Part of a small language model's weights.
Training: 320M tokens, 4889 steps.
Each number is 500 + 25 x the weight over the matrix's rms, rounded and kept within 0 to 999. Layers, rows and columns count from 0. Numbers have three digits each.

# layer 10 MLP up, 448x160, rms 0.157, rows 345-432, columns 0-159
490506485548488491504480512493518500499496525503529494474492456476528506477523526527542515499519468505479497555514510483475470517471510495489523486463502503503509523499500522477496510471514511524472493522526454487482483488467495474510449487475513486451539448518476500478512465495497482536514505501504506501493549509518486535489477527488544486467518525510510493531538532484489523504493482456514519515497547499481485490538495474438517436474468512478475509488508484515526552495505541
515502510515511495497524544469519523441520477551535457521489508515483517459518497514497502488475512505501503515529500480457503494456514490501487508498505492529485463480556495559518477512504509475476463526488500455538520475504530468514533494513493491529506536466557507512472502512482545500463485484496522449541510513499463487512505505498506512491512472517488535474496474518523530536481490491504498507521505537523511535478496502515495537532517463485479537519491478517488518510483506
522472455504538509482528499469492500496488516497502473529480544519499524490479496550527530470472492488545523461510507504519494502515481531495495506466522544498506485499571493495506525522463513514479508489526517526488505495516482489499496500542487510492511492469477476482515511502509493574570501468522516510490546522543492490540479535472514503527478570492467522544498484489499533524516503526494528494509457499504522489485492462521508469493550481477584489498518514547511544480511537
520511492463499544510469517492505512539489537528495547503542517477526534490446494503520447521489482520466507492496509466506515507528529538506506529513488484482467566516497469516518550449526516513534533451498505524468457505543516466509510497495483486504509484496497467491503506506513516480559508517528496543491518530526527554545484519495519476537509522523486504481495489530514512458525494505504533467511503484527457518484519452532493514490500494527515473515474487494502485476478547
514497532508514519515541481491505493460453467451483495529487477461492467536496458496480531503491474449494510516463460526515505510576474494530515462518507500469501514482521518500480551479550487473564479464472493511472454527522554505506491494479486516531525504479507493487463511485495476542455497538449507493441467499517505523526465453505499467502539537517486510557508491501530482494511531495477543486474491487530496500487502523484503500468534455499479461501478515490475479534537554
493476508513490491506535512511516523518525542509485480530553534491541525492522454521492507504503489504490519512484478506557526505488480493552535482505541459472495482483489506522494491509495485482475498510476499473516501492527524526483452549469526478497524491447494499479478532484508508510485509517538505496520489502531511496538508493502509507477462462502480505486506489501527490536526534512477541548484434519545510472526505517501487523503533495496529529529459536517518538525509491
535503498476473513466495483512466496516527488563494503517488538509511519499534494517536512517525511496525455529467517506502474530499515469449494476490530481541486555501470464545472493505567514508482476493538503491424480488551483498491542535487519494482519535504519564545472484518474479450488483483492499501509516489500510497492493503474532486511506541523525502470533461566522536517502493496461477490491488497478487507472463506469527495555476512450470468488504551501476473475515501
533516546498516473479531476463490503527527496535494531490545515474480488498494484508498512506504511483483448465489491464483503467521481507485516494508530498521526516510536518501506496519488487480507475511520517498500481505509485480482539527505492520522485482493482511503464508459509506451519505496479496476528488504515491452487518484508473496469491487507495482475515490459565466515533500493486489480480516522512486487500479516478470550494485485517508506533478480516493498511529465
483540507502489484547495463513533520526513531529540534483519471472474525511502475515528481520479468525495507532505432513498489436513488473501500489494520506551485489539467493504531554521510471497496476505548524507489534490487514548518499535514497529487518463477534511521528514491529460526510499498507486519514514511467461496542507514493462472498482543514503514501478501492531529473499473554483502495507485443551525518546509547523502551504528499504507476522537520494485489493466519
515478536475468527467500503496499534509509485497495480477554519526479496468498537475514520505487477487496505497543505504488516476489518518490466557473567520496504525504513509506484520490491451505527526482490508541533486494486511544521510527499480472492517474472536516499518515460485506504549475495447507464527500490524500492516460527491531540490524506495509502507484509468514491475480475507534522480506515521480508517536489498530470526487528520560485534519507487495489506500493539
507478505441485499525493473552509454486489506499547518484518552472471491474527478464505511497525551528486486503514502507495484529496506492511526476527489522528523513515489506471491530527485504499495494556486532509500500508481473516472543504531477506533513481480471515496502506532468544483538468530519475470534544494471510486495508522488496493474546463546507517473474534486504512476500499477500523458507515524477483480490497465526550467541497514480499483520530503521478513435508461
536483523525515447532522476480506504569463486448492533476485503515477507513451536487526533498540509505517502488512512511507491490486549460531510480512535495550467453515526488500482506490544475501540475473512496494477476504490520524473524553492525506557513500461535486511484457499505534520515528456442538516473505509502503485486534461438488488482533450480542482487503471517530531500506488536458518519504447487491490541492502489508507500516458506480495499504516520518484523510509507
498492479507513520452491484476561482526510465528524503511480514509499532489503522542473516481544466482511489511499491496542518517451532509524483535472491552495498488519524485482485525459469474501492546517472501535538510528509498518501511470500539509498476534465497511505526496482538518500545523497505491522541516466493533496542514488488513561480534478496489496506524484522490505537486502510534515462517498497465486501495504476467536503530518521522512461521476475486506488492473489
460518514511493526509527534538506517514507516470465507484521519526528496522505503478472468501547501506524478496495513479482531569480460512509461477463529483484504482544477499474488507518558484512507441502513543476475535499543494513472512492491457504498466490486531502520528507487503487465473518477477463507507493511490476471521504495551485503526517541495492489474498547474449487506525487494476530470501534476513489515477465462517457506469495521491487459516499515524531471486497515
488464514490526515469519555476520527509497491483451516495531441534520514524498506506489447501513502494487486454468524500494508522557522523531518444516495514476487501521464484530467546499530508504489493475526515488509481491475516529524507470496495496459531491497509477498507475530511502527516470508469531467487485489506481500533487479476486506488491506478536481497513485458481484459476456497522511456523469520491499521503481527476526502460510505495489469511496521539528485470516478
480489507532468527484473558476481500515491525458519541511522486469475495478533443491470485507505460502492485443474517503485517546552476501494497498494479515498429473472456496523489533508457467495478508509511517496487466474447492506503481517512500530506517465518519492498513522498444501475491471524508489493537496502534475500502486526470512472491533507472472494533536499518493539472515508552493566519511487473508537450496491487488483539489467524543517490468503491525475486465485482
473469519522529489531450508524443513461503519521513505476513543526516536495460522517469486517504481482517482486468497495533518502523512507543485516475504536516531508473461467513514477537492466520519494492503458480521526492498470478517469473519484532513487489474483493482512541466488525460488510470483562487487442513482445516474523484478494485500475551494509486512506510503452515498557462513463499507476504465486512470519481481508460491490534492531551490481487461488504508564467493
504519502518467463484522494547487548527484539511478502502518523532498524496514466488495538502505528462543515497501518507554529494517517513489491468500495496488500518509483476512458502544505505510504484510482522486473523489473486481530515497502524513509496490492491505484490540496494518508516507567496505493519494498525493500493496455462504502495481478547518515544483479521478465523493485482535474497450498511539503513487471512508505488533512511509482477482477532509455497474507485
472495494489486489515515535487512536479489463515487484483525513496524474534528484506523511488501515473524489503524470509507524500535456474508496442490499484499470492488522519515528495492455509452506510493548487491507518531502481517546491443498461503526520509489494511512515521484474521469470496495503456472424475516500479500470489456514523526476503487477466503503511483499470490542512507496527518475481525503521489484488519485506501496504494506490520526484472567487514487477510523
500505485484488483486494492509430497516528447476491536493494432522471517453482490440516510497515491497512482482492521457502516473499498487495505530478485494465463550543528490523517491478522509508516472524449488490500515492497483509522492503530481493466517532525526502512491530497498512475500522512468496467512530509526497553504493485492481492484540489500459505505506482517506508512512489466495515522491491494499518518487466500504470527496481511519474495485516510472525491497498460
506482482494536495507528501467497461489509515491495521475495477481549485525512478542470516514491557502515517534508480460521484475471486503479485479519477481485498517500484500480490463533499455500481515529472475503513484526501520544521468515532496501511505484520509504531516510538557504501516480513510522511475473480481491512465511485543506531481497504510496506508534475495477510543519510524488509491507542527495491494515495516559482521492498495457488494515487466526506543460463493
504486495518504522490476531516470488486494500514512454502511503467508490493490561483487473505500481520514509453498494517491494473535481536475506481478536511502503486492512503510501512473468532462480529483490508519541500498519526526503467535471496483495536483535477527466475506535512478496526521504492483487466515550509471490450479479495522496473497509520487497480469485512452505480510535486506532486460519463502442448495484461507484508488501495448473476482501499500527511496485509
510442497488492533502510522432452504464529553485484487516491477479507521500483499505448546487471512493514501515470539483536521468471505506468536469505484499517494485447485483484497470497522484524488546554533465515507527474459549528501519490515480555467493482473530565515456490530435518553481493474442488507505441463482513521471556502501489488514536504465502512528534486492521457530502489528443509490499537511540500506511503479427542518524500537490473463478525489561495483470463502
503482427516544499529493477498500518493487513493516526508455461524521493525536507485483513459502478472523471508557514497518505504487508508527525499505500497500497468513516495523501489554473467482531490506508519490493492496485485468526488468529501515555509529468472503520514483523525484485485510496462498484497456507511519479518528493531494509499471496491508528497539454472516507502457512499516490501530509464466485511533526529458486505527528536505423501480530509492505505519506490
499490474478491499490540507490480471490521504480488509490482483521474484513517481505523555515518513522485488495539497472509479500516491507518512534507523488532518535440532495459473479502514509478466557484472543445515546468467522499487503540498496486466495496502469494515460507480494486499507545497510476494510557474491465484505501532511525510506466506528518426534520485524485509488464483476478482495510488473465486474503549514488503523503532539499496500505530494527509471496549495
502490475468490517528480524522517518525472483509530516509492481463467445521504500539490465496510488491507528512495515468512524508505495502456479492564478491546492507496483455520477495498477508530510481469496463435473484491517502500528482509507527505497508518494490489475503518525487484502535448513458535469470479522498485490542507526491531479475506525512500544484507552548529467502525496489518458494511537490513508512520472471543525527453453471504528524491507553505469476496480471
537495490499448527498503495504520479493517508540532514491466496505481515494480467494487525515498509481515483487464507471480538468522475514484507484528444503532466482539507505491479526496511505520496488490522508497492475452509525463500467529515527477521504491455481477510490529532476515488522495509492498493533436508499533542499479518519532526507515507503510514517475442486495522537522483489496480497495486508488533535486462492471498499487488496522532520527521488481487470509528478
452497466492501487524533479502501507479511516502525503524499468525468478506463506489522504544508456544491508481570514502479487519467492539472475527499505479496468529514549530491523475476505493511504513499494524568529505527453444524523513465538527512467467495507513520531458516492519460443516487502506517475521487529524480468482510474517522547450522554521475541479496498458466526511486532477464497486452491499483569486479518502514485539494492567495494490508497501503464511501494524
485517491513515538513474471511540539506522503459507537476490492523475536531508512494497475511476511522507464475526521509484468486544519464496508486500538522480519523495492569540515483522508502537478471476488502483508501487478519500481516459509499522483497469475518530484521489476520501479500532501522495522488528473523511492516440487503479488502486548528451479491481511476485460538532517502492494477529500512536584504525486485516491511517537494548511464492514499481527442483504471
520518443482475532476497564483505522484532499486485485497446470496484455504527503502496500530479483461490487526520500511470486491474489502537499473529509526511516521511497487512540518488521517508537498517468520510509518511449512481498505452539516527492490497528524424513516504505526486460514503519502516488499478510495508527512519487483491526495490481534515480508518522494526469486498455527484499488515511523516450496467519443527494558500526476501456526488513491478474514533486485
541477547502533479498522463480498516494492488515519489536512498486483497491478509459481479506540555531467534487519491492463434497456526516500494522442493489527462474471521490499500532479445491501492517522502511478540448532467479486539514426488502511489492544506531490542505504463518473515510498520476499492516511469547518508486549444515532525556520490516517571462537509470535506533500483496483483519498471506517477502484497520534546466499484569496509484492478499485481475509443483
460519494500503523450508536492469568558468498523511504506523473526508493533501515492482529540489498521477538528505469494531538466449506491481501493505507497520555490491493504495504462518504502514508481482518557504447521509465505506508487512520498451509514485514475488496501512477495546494500441500495510475555478505501528498518474570493507501484506501471497476457498525517448527534500491514512516501523541512505505481487523496504509489506528478499532484495471467511496518504532510
515511502483481513555497507543510505503493509535502507533522458482554524539536477444528495572508511482494520472521513515479482498497513532440486479505523519504463507492528490475482484496497481535481460506477455503492531491475500517535490475558496496495480492470485515539568444495474483503522540477527488524547476547506500524495481467487546519492543451499525509546475519507499513499509494557477525522492506468496491521479481517476510511473523479511450526477493452483493518506505513
504468490495450565492510512520502538485482524544482494520509478495490511496495476484509557479493497531513502520519470526499498487505471487500520524501552493482539480473464503474527497488471479478486505495550469504511506461521518452503515471489507483495526469508482512522537497500484485469497527505535499512521490499560502480506526511484503488503504498466489485518493541532513462462511496511489531526500490498487426549511508467489525450530488472475509523452499468520541512498486548
522479504527509477482524480513501504475482496447499544500472506509527498513504513480508542506487538497511498522478523500520544495503480507509469483501482502531499524448511533440537500492482484499537469503509527496502529462450477548454486507465471525493531482483484565540498477479514485487536431497464507497521517503497478479545437516529509515521527527535526494469503497566496500457522521468494527530447514504480509503460483532497525522509453499503478498498540523542490512494469505
539475495529485560484453547516449512516516506531524539503468542485526505504557484496478494507469461517494503493447521479475523453499501495473492492510512479473505488477492495490495477525489527516544491510523498430476459514481524499493493468501508469541487487562468461510502481516509513526487535510464505478476479498528528498474471518497521535542470508567525528548515560486527529538531504518511505468527513478485466446505553475509486478514500503470522524494514551524498498474473541
486499505507495476525522524453456481488510465487509506486501520506477499489517510462467474519528501494466504508516511521500503473488514503515553492539507460483478515453542474536481522508482486459481482494492507504487477511474449513496499462515453476489514527499525508551488521502489521520477507442497508516497494544519494500549506502471491492500510489508541464489498479505506532542498504480497494533484487491493506473505487503499502509448525471511510494527486488514548482486484503
529480487503512498491512530508467491494466539500478486476534495558474510518522466514501518484502474518473483547498503481520530521480489484497461477509509468519507512465490490507476519465472519473506529479523492528466492489484497509484480493458430525535498498515489468495502501467498499505462465545500471522517505496581557480535486531471468569497505551547498524524525486506447489525569524493521503457493525473450513539438489543491487497500536446496508523517458467508505533460501506
438499524501488539483507451463524476538506512513490491502451519504478501468529488498528522478468473508478468494480464534495467569479511468508495496476536502544485491461422494484481490490541517496529535473483488493502476478508481501569495461502521485519499500512558534479509493474495451488481498491478472474446509463527478510497475508497488503500506471536465487537455541504532513482551536498470511518487530466495520484528497478528517487538444507480477486487560495514480477531508469
524511544491488512507505490514511522481518497488512515484509523533491477494478481467531517499455503464496480469518538514506520475499518524479527499521476511522509477515523507503468493477487519487496484509525451513527530485513512480429488511529529517500466428451488549551500508499523522507502491518499497542523497519480487537492537485489512487486469496534499508521510518530527508512503502517524493499529481536487476514515512478510524501478519494505469481465544531546493526526525484
508473506495494499542536489508517541485495468516465492545482458483513492556500477499484463493488498530520495487530447558522473523440493485497515534516462492505457493486509488507477493478509488529473494468513500526528519556498469548476524500503442514465505519552546515476467535499518486480477516491499527505451498511480509504507486505500485500499482481503511483499498501550457511499538514478495495494503518497494462508488508477541520490491491490528492482484483457521522518539503546
493448436520504504506514493506567501561502489455499440522554532524552576506522528490457518480536459525479487522525493509507478543499554478483467510485455501513528513510488490453554459515519475534531499491463497503474526499503477503508507481488457474499523529506510495503485466472591504518500535527507519486499509532509502483557518508505504494498505489503469514498449447484512502519477499529535510519456523457481498478499549458528512529470515443563504535468473478528486459506447501
520496509489522491504491468505458498523551473470519505539549486502475460529499518497509500508511476475426480471529525523500501509530492499494507503504488486489506519541526545439501505535494490525489516448517518509457516500482490498489511488574515488507489506492496481514500484449503511497514463528467539521468513544510495542492481497470515475512510509476459471490497452536522540539466450510510485481495487474464458488482473507530536511518486504492490546461523537501494529518503532
500528537491499506502479505527490517451529507465523505518480506441497497554512499509479527516548500495525500528495481466486537479485515468493518518460470508479570458500516511484491487567490472506489532521531551456485463493527455530472473488546499517522529503511496477506499511522532500500519511515508499462503456518545502487474537496499488500473538519502500517468510561503544463513471490517459511513514499558470497456490545509505512421484524458525509476477535524486499517496502471
525502507498545510465503501523479541489442487479522517486457502507500502486471487504448486468524481499540477535521530507482526547493512518519498530501509511505522473468473492512507537458497496520488465518486540524512491462489510505474481509550534487500482551515492490494483492479485479525503475543507508495483504507538497496518538552500480494517512489451526491515528486545489495533483506472486427476504472503469545519470503523515505547546500499549498515510480494509460499488522521
457490493492473471549478470519530546490516481465501479448510508491499530490533485441498482507482532503505532462546467478485490515498494520497474539521489510515483483504519493496482487474466521440508505499521499487509467543486553452519495530507535509464514505519506476537523491484492502449517484512495502517521474503449513478451493521479476509517490489514562457507475467489512551467489472479554523505495516500501533529514510444484512517487519541454501518484495498519479542491548505
475504491523541466526492482519545514525495515525485504480512515516534508424467502507546511474559489486490525482539493522450499521500501460530482472503494504479479476472504517457518483501529524469471479542550455514525526493517501483468472452525458487464532506543486465533501450467520453443497511498512494532517486500530471508472568495470541474494473527523481447485478503492506488435513495564488507509445500484513473474514482487487514493534517491532454538490481505501500471529510516
491500498515488488505478527502486467485494481530464473532466512482492525488433521504550546491522539502475495519505474509504489549567497497507485502544505497477485475463522543473521549465520576492497465522516479519489495465494496503495490481523481488487495533513492464510520513529485516505483497495517472521527489553490487519464451505495504499515435501549505501520500473510484519457463490474475470431505544482484474471520526461512476478487498475504498523479508511483495492506520511
534483487497483497500468495543470480506499493505483511477489462482493554452507474500530510517489475476482478513539462483468495495503489515501499502529527470481540520469529476509449491540500520532540478484474504519480484471451497469465496471509469545514549527494542487508490487501558509533480494484488507541480484488499477540481507499488497505494502477506455494473459531444501542521465491466489490519502468476489497557500477543466512496485500484504504548458492514503528492533480485
496484540557499501514489491505487508485500482481494567475527512514476493495506502510507509473459499530494526495526530519482472472448498495510487503527506477529538514470499539481486531519500491476540515454486529493514436532485518458476512470502515525490496510534513474525520500454508487454499511534471488519499494481464493495515467485507461523485543481524500496485514527508493484460502484461548509518506517465509484506502493478510510494489503492496496470478505448522459460456494525
568483518518481505531477482473524522461478461539518531482516503520505526469483508530525496469517493425491534502468513484521491475488479445496486471506525504469486499507507437493488483512483503492470514494505503515497475499487511502476476526506517517509505538498480506519477534510539486517520485535515489495518502478518510503493516483505526535493492486545553494511500493467504504505494485496502518523477481477508458471494499486502484516518461458518530508540488504493514471499477474
522478496502499518463510547523459470525465492491501487499504512529475465514463520518512527528482525522465465491497444504468509510469460509486494531511484520466508508494457497528497497441486484546520462488480500545562481539544496512546526532561518507515460541548482538500497541514522429522513529459513511525551508474513519502502460467529519491533495515485458516504560474422524543475540525488495486501483523484513501498535581535509479528471479504509484507523529533469514491507505488
502518522508519527472465493495521507503520507485472510503490489458502491509517493489536480502533506496491515482506498517533489477457487488547495501519493515485512481497487511520474438499488504529543468514491512467502515525479491498530478472537537542517497533492493484481474496466492502528544469483514498487468502554544536481487493476481462496508473546540507508504495430493475553530508505489545509504491482543471539494521488507458499520499498495478476511511463532548472525528512537
477512539508477483459507534463504531535471484496470462466510488528531520492490507466535499524481517514522534537567455506483480471498459511528474478524514484457507488501499499494506482495491459464504572536499515502536475512434502524463479530487484518504477477511493555519496509537545468478503532503527516495503447511487533483477463491537497472516495485506529486527505507505485490505543481517478530505474485472508514528511527487464515436479489514457486477505498484531487519492517464
492505504514532473494543497513453501520503502487528525480504454516451476462493519465458491495552481470502501489535530477483491507480499528502518483474513537495497505494492475563478450492534499497532480497483497480462508484537463543489501509484524406462502504500492543527516494502510539481527484480461481491474476559476508506531450525432488478486506481469505489548577523510491479503538515509501475520522544477514462490501503497508507498484462530544440552508498533501510503434497522
486543488493524509501557539486528486496503528513506525479512488464515514544516478528438465489498532464498489507514509475503535500456520524521546481495574553511499534531517512517527558543502501495501493527556506522497519491492491522516456470480486489487496503516510456498473498502499516464487538483500540448544482488520545508484548524489517484561509501504518528525489513501479510504495483506504503530491511465506524431485495530493487431480513511501509508529496478481496525488475489
501517519513504511516442540514504500504497434464482485502467463533456506479468507490494435519507522511490487471478461439529553526510513513535507496536506447489476506450483464515497463466505465524481472476469483527497489485480510507515483451502497543510519501510447573513545459506478512500496487503499528482528517510496534498488479496539459497508510522468478506536527480548496517509453504455474519492463499459503523517531486468476483513531504493516479507534458507511499486481510503
554516508536488492478518515524500482513545517484485454522504494463504473506517487491488495487471491517538447485499472499513517511550488494452506469499494525508537524531558459493504531499478473512493497517490549496525511515480495528451484505483516540482481506475478517477517497517503489485505526554513509513508527547520512520477509473480474512520507473495540498520521515504453497423476515470496483508475489517484532544475473524518478502466524561532524521521501457515521489502496491
521512495462468484537506494466520499476523531539514493533492542508530440521531525499500504503483465493516558489471561502509558499498494488491504551540470476476521523455492442525420538425537525542540527498458507495440477514513531495472479512542475489487508516496488539539493465449483488504505510488525459461486533509508515481446518487526487538509460483509531535509527525510528520465518493510526443490470531497470519515501513476493479535572526466539507514508500533500490506495485510
488497495489500445494469532528503502542489520478518509488458508470527482543483477488475505517513517532532512518512472491521472510578526518487463457515476477517495502514542500519429502526528497524462489496506475473494520524490501521520477494485493501524538509522472499512542513520507493495469495538493482523499479481496553504497495476478526495505523526517521470526541533506502500542495507532512476499496497471481530507487510496513502516544485507457519527506514503485504491512509524
482501536469502519511530479470469504513502441491501524525463509493471502508462506507500528475503517512520450485470500493482481492502450493473513467518507518495521491481497479513493562459502502481463420496473487519487519512457546526492530523506522448548515455501528516455496527527436502482473504523490490513481485437489494510526475540506497499543517492465467479493513477472469550484508518513509512471473490513507473549527498509512454460503549516508487483480478484504501532511525482
515471498528471504458508524502516465501530475480489497463465504494478507521501516524540479478511496478516491543537538504479487533514501441476498506505560446505530509535480482506531455501496508527499489497507503506460492454473526525475515523494486490480479479509479512479470462524477512519490464500530505461491496534456501468470492512534490484477486516487457516474488538491537534511506500461517485482507523498503466452515467486547512494508464491531503499503505511499489513487489522
495484520479520485502473455531468511514542538557496504479456486503466481464513517533492491489530550485494492452477494504514502509468514478483510507534538516525502539502548499489492516494576538570498525465509463505490511510495481465529509482495504523529533462523487492475435507514519511466517491442457535526509527490510514458529484516475482461489491528541511516515492525478499472501509526526480522506516493504511493505538573452540549474537541506556496504534487519538515491469493528
494522494514476508528478514505487481521484495467480517470494450500504483511504477517497513473490516512534529483525469468513507469479511537455482540519492524514514497473531474510483526534554536527448486514525520468455482506470482471486516512517500492456471536490518465515461484497532487523501526511499492498513521503521509510522500529485482528494506496552527545509538497548540509532505468510515532494489459491464513508517499471526519524525500523473463490489502453498502472491505562
464512542526522492509516466484488516494483468448520501575503511499479508456477506492504475525509495505508474437453478518540479464475478472495512496448513496506464494573552540447539504495520490487505501525543516476541558476526485488473535462467529498506498519464493539474538488471532509498494495512504510502448514488517442510513461468471500513523497484497525498486504480500554503523479506467488468490479487515531491473499503523498516494509521512515495538506522466551517480487458535
536516511510468531503498506465519504492535474515517489529494479514476490523486540515502504547478501473526482474494506474517503524490466500489472513461506511499452501478469499460497497520498460537474494491470510482478487532495517516459510527514444523484515486450445531503509536495479551475472526482457506470532494486497516504480504549501468466521483473531506467523491531498498534494479493473523495494523491480529492509521503479495518484481493507499476480501538469516510515473467521
525488508496530500521518517515497527528503526495477487480529496478524465463478461484540518508485523459531485531468480515500511488508497492509513450499527522472458476539493521442475510505467504442490490529500535508540493485515507520445518541459501483504480518522495486509492464463475480488561534493543539533539492492501494501475526461473527540525509555494528456503467506486495466503497490533529499522527516528556428466512466491500525488467525496477479500496489489518469524535539498
478527506468467478485526472498517461480506495479505478505491530521494452541480510542495558495465492543523488502540515499455475475523490497519540488503494494486524505461476530545476515464493528492518511534532546539483496466488445522528476500483477541503533508475512507505534501487520464501532480426505469518472479512502540501491534494538501505466514516445474538485501550491478486515508482465525490515465537501481510532494524499529514534529505534487505520514462501489481542510487515
551516483491463508521482553484487482515498523515517489504513462473523502529481458511511510483495477501489519514512487498519503507497495498500470502476520456505481484518526502507469474458499512532504491470512535479486503491487526489516515490537490499532508520506508529514491514494520503489484515499487495469500504499481511475462479530501513480505475504460483517457536508470514542566475474513513467441523499494463520527489506491499502485479503495475494518527510517449501513496509513
490493505455549528514477488467502525494493461519476491490473518508528502517489498512505505502510497515512506514497499477520499466498500469491508473510482502487529486496495516497495482501477493491483545535546501521505474484488521471488492490501524483525516508515490521494514511476496501517507526505486497486513491484489532494459511521501531465451487503499492525483462515496517537494508502513511471525477511483490513478498491495522475516472491544491487487463517507504499525494497498
422509515575534482486488504525569516525521508515493477489466493504532537514491511532513514502464513492501478544529519458459497484443441498495495511535542527495511497476491536464521500515489498496555491461543502494539500514550482517546508510458499487488508477538512496483516528492502519489516495472483508498482516515449564527502520488506497499484509514504474512489511487574544481480481511502501497553479452525509485503494507473525505485502496487466503486462566511539500538490492506
507517487461474514466533491447514504494475483527499519482481496480493467505516536540494475480532520500479509508484505481528498506513477517485464496505437466502467472514471492494484501515529507486491472472489495510496459482465484520510524500529512488499501488509501524515492526539486494453475518483483540526474511498493554504499521514479499483495529495531503475481454511501469538539464515524498506506477489506499527511440511516479516515478479523517511505500493529512501481543483464
508546477459499436485483466466482472509559503500523524492540486533484539486480489484540519489514559478472519501500521558531491489521498465512504468459550502515491561524479551488502491506485459518571530512500504541515525495514450435517497522498533510512491486471485543508506487531483533494524477520497489504473482430505526534441481490525495476532511508524476513473498505497505499523517509541498524539485481455557506527500511492577512521541521467476503540489548459525494506469519515
514485496495490520476525542510521498510502505503482474512475505446495467494477505538486466514502529484486528504466531459529488484515486500520508517501523520491494465547485521491508502450510525521516503530493509493512525476497500493544459480535518495493504518481467507525493507473495522493519494450516474486510488490503444520511519544513517497490495540527535499522466481492540506496488503511474513499494541481497467493509450506455522530440505530492503483531478463559489513543510499
498488530503519523519484488500507478483476500511497485497475496517485497556475515464525496515469538488554508464515493482478521499518522483516528496481462559511476524511546480476489545506521527539543525542522513487503544537519532555476495493542489481543546465533494497508512474479481495516487461465532502511505508531495458514474549502547502466524537511461513512526507511507530475486510508495499558502532517498532515473498492517529452517476498495569531523548494534467528498445495483
508519535510494517481486496466464462495537515482508490474500555470536484500543519461495510503515473475491468462477574453439519493458556472490540504522489466475474514507523460519475469501468504488516527498496520537533480502503535429475491495491498451525499530498478497521470462517482464522434515527494495526537504508491511486541530459478507504477553497472534434535505502521526506524546485520563491504533533500486461501477511521527490532509489501502491513499508518481479478487480503
480531476545524531461473501512536499507514505482500502514455515555546494481510441480502436502498477492510520511512487458486511506470487537508508514463508503470515511445478500508513497515460483493487486503468503492467499538497497521496473498542451507500514531500472518504522558450496498474512501502512529515525500462571521495528451495477518466479505539509451462484509510503503517489483503500504507448533503448492503519456496503533449518529510495522548470512490481496518471537446537
505468506520494458513504481507487456475514535524542501496517498505529490524501492523490525492481536492487505539509501482525505495474526542482510518500483482471478502480500526502505492520496493485491485530526507527516514488476475464524499491529542475492553503506502506503520502510504483464522558501527482485491498488501493512478487500503506530491527498494496521500497480477478500498475523466494472502481524455499511433527525484519482476491517500549497505466479490491451474474520522
513520476493491496489488452515538534463503514505490530485500483511524501468469517501515544491488513468493521498506496456506481506487485533500461491524543465522527484481515511479484508451463512498525482464510542529467483505495476481559479510517463546471478533528479458540494500522519515494488530495480468481482485488496462521502490478526483493503487462518467479501523517508507545534497506491498503532534482489519519501456439556457530532508497530500528461510459545511520480497495461
506484491480486489468455483460481492464481498519495500458490545524512452523506445481497489538531539486489467506503540497489536476501552504517481521555511497489492514528508473499469492477517506523511494470513496513465483507499467474509499487523484475502543513461508495459508524531514531494476506469472472496497483498503487470478476499501478548492486496483503488479493504560535475488461442524523479480489461538456496502531483520533458486526519465525487529464483457466474494519499544
500487520470490485500535511519509467500537516501506509537518437463533472479473497486533448511520505503478482471510478526495473480472455544448507496502523526476504484482503525501519503495464513531502511462506486528458479522499481448482498514533527425473512478505477498499494485488489531531481531445514536502542520529459509506496507469502500475468540484492523488493463519539520467496582482517492508496514536507461491496506483539501487512481486516482502445491487489510546506474440521
511512461505525516468484456512479494487504525484551508503492497506516525476456516493527504518473538529519528493469493511473518508478550499495496553500494503524517499499498486469499491518502496496490477503535487537492497507555502478479519544510487496510515528519529489477498491508515533504500513523505471491540514470517466472486506505506454502494470488502509491475516524530510537488506493482503513482474490485510530519505515555478506536508525509495520488500415479511496471516523438
475516459482473575509454477488480528495482506517502494565505486457494508471534522559507518482500470499468507538507485493508489521485487478531505467457556480475520554520508482493528513534503498470522475517476475514526506499458517541525530507558481525486475485523492469547491517490451500476492524480529475479526537505526497499446506515507472484524526552541519468513486512542539540467499507485510469503529491443504530503515492471504471504487545526505531507456481483509505521496474522
504519492492481473479516544471508503546472463496490471483510516474518511480516467555495410525513475508469495431532514519479490474499509508479483482493504533477504504527473478498498525498494536486467493562495547472479492525489505466495539494529489508491458539545496462518489516516478509522503522486484507509503507507505508500556414525496481502515557408491512494463501509520424485491526470509499489470476498471450528495508472497529457450512491496496534572512521474561531507514473497
504494531523526492508520485480470479508483504506548494540517478514507522446469482528475500500507477511492481466492480497512514463514481539491512512437470468503446532451464508507479494564504524520532474491502466493556475459574456502522494510511486502508486521491489513508474473518500493546489492534498495552484500473487525503498522514481498482522543468495497512554501501500502454506473529478506502468524557524491553503475491512477466528511482518519531499496483507554489531491440492
475507539562491522488522530494481500486484509537469438502515497473509523510500493489508465465512483479533493496497487510491525450498509508510490482503502524513479517526540472482478500494510518510498466483515488512480487492485500529498476483495446497535536501507497526495502429527480534473492473478507493475505495493502524539489499498503508527490480536464487451496484477449505493529543496505497520481487472488523485521494506474502494521500468492490518495483524534524477484508481449
484515512503497467496472493479505506524496507539477483480483469460479524508498509488477533492495480537548523496476487476509513480558490504520497489495491494494496482481489464518537493493511509455459517497566495508510518537531505483501537492489564450511505465477505476527468518497505500485542531473504501521503486491460492505520520436504484500497475532497515488496509498535472508517477495503532556442509486502469503543503551503498477531469471519490467482479485536515491476518505501
445495516453527458509501438473495517506537502506442466479480482492509454533515471489533528502517504516532483506477490518536440479496474508480506500507515516489522466504478476527520514522471507483475498467526482515469504510524521512501498515547513475492468488496481490510508489520497495474531484530495509493433522515476552516529457486528463482482492569527485504472500472485516527480515457477422534497467515483529470495529490485492557517524468473526527463537494481514503504519488483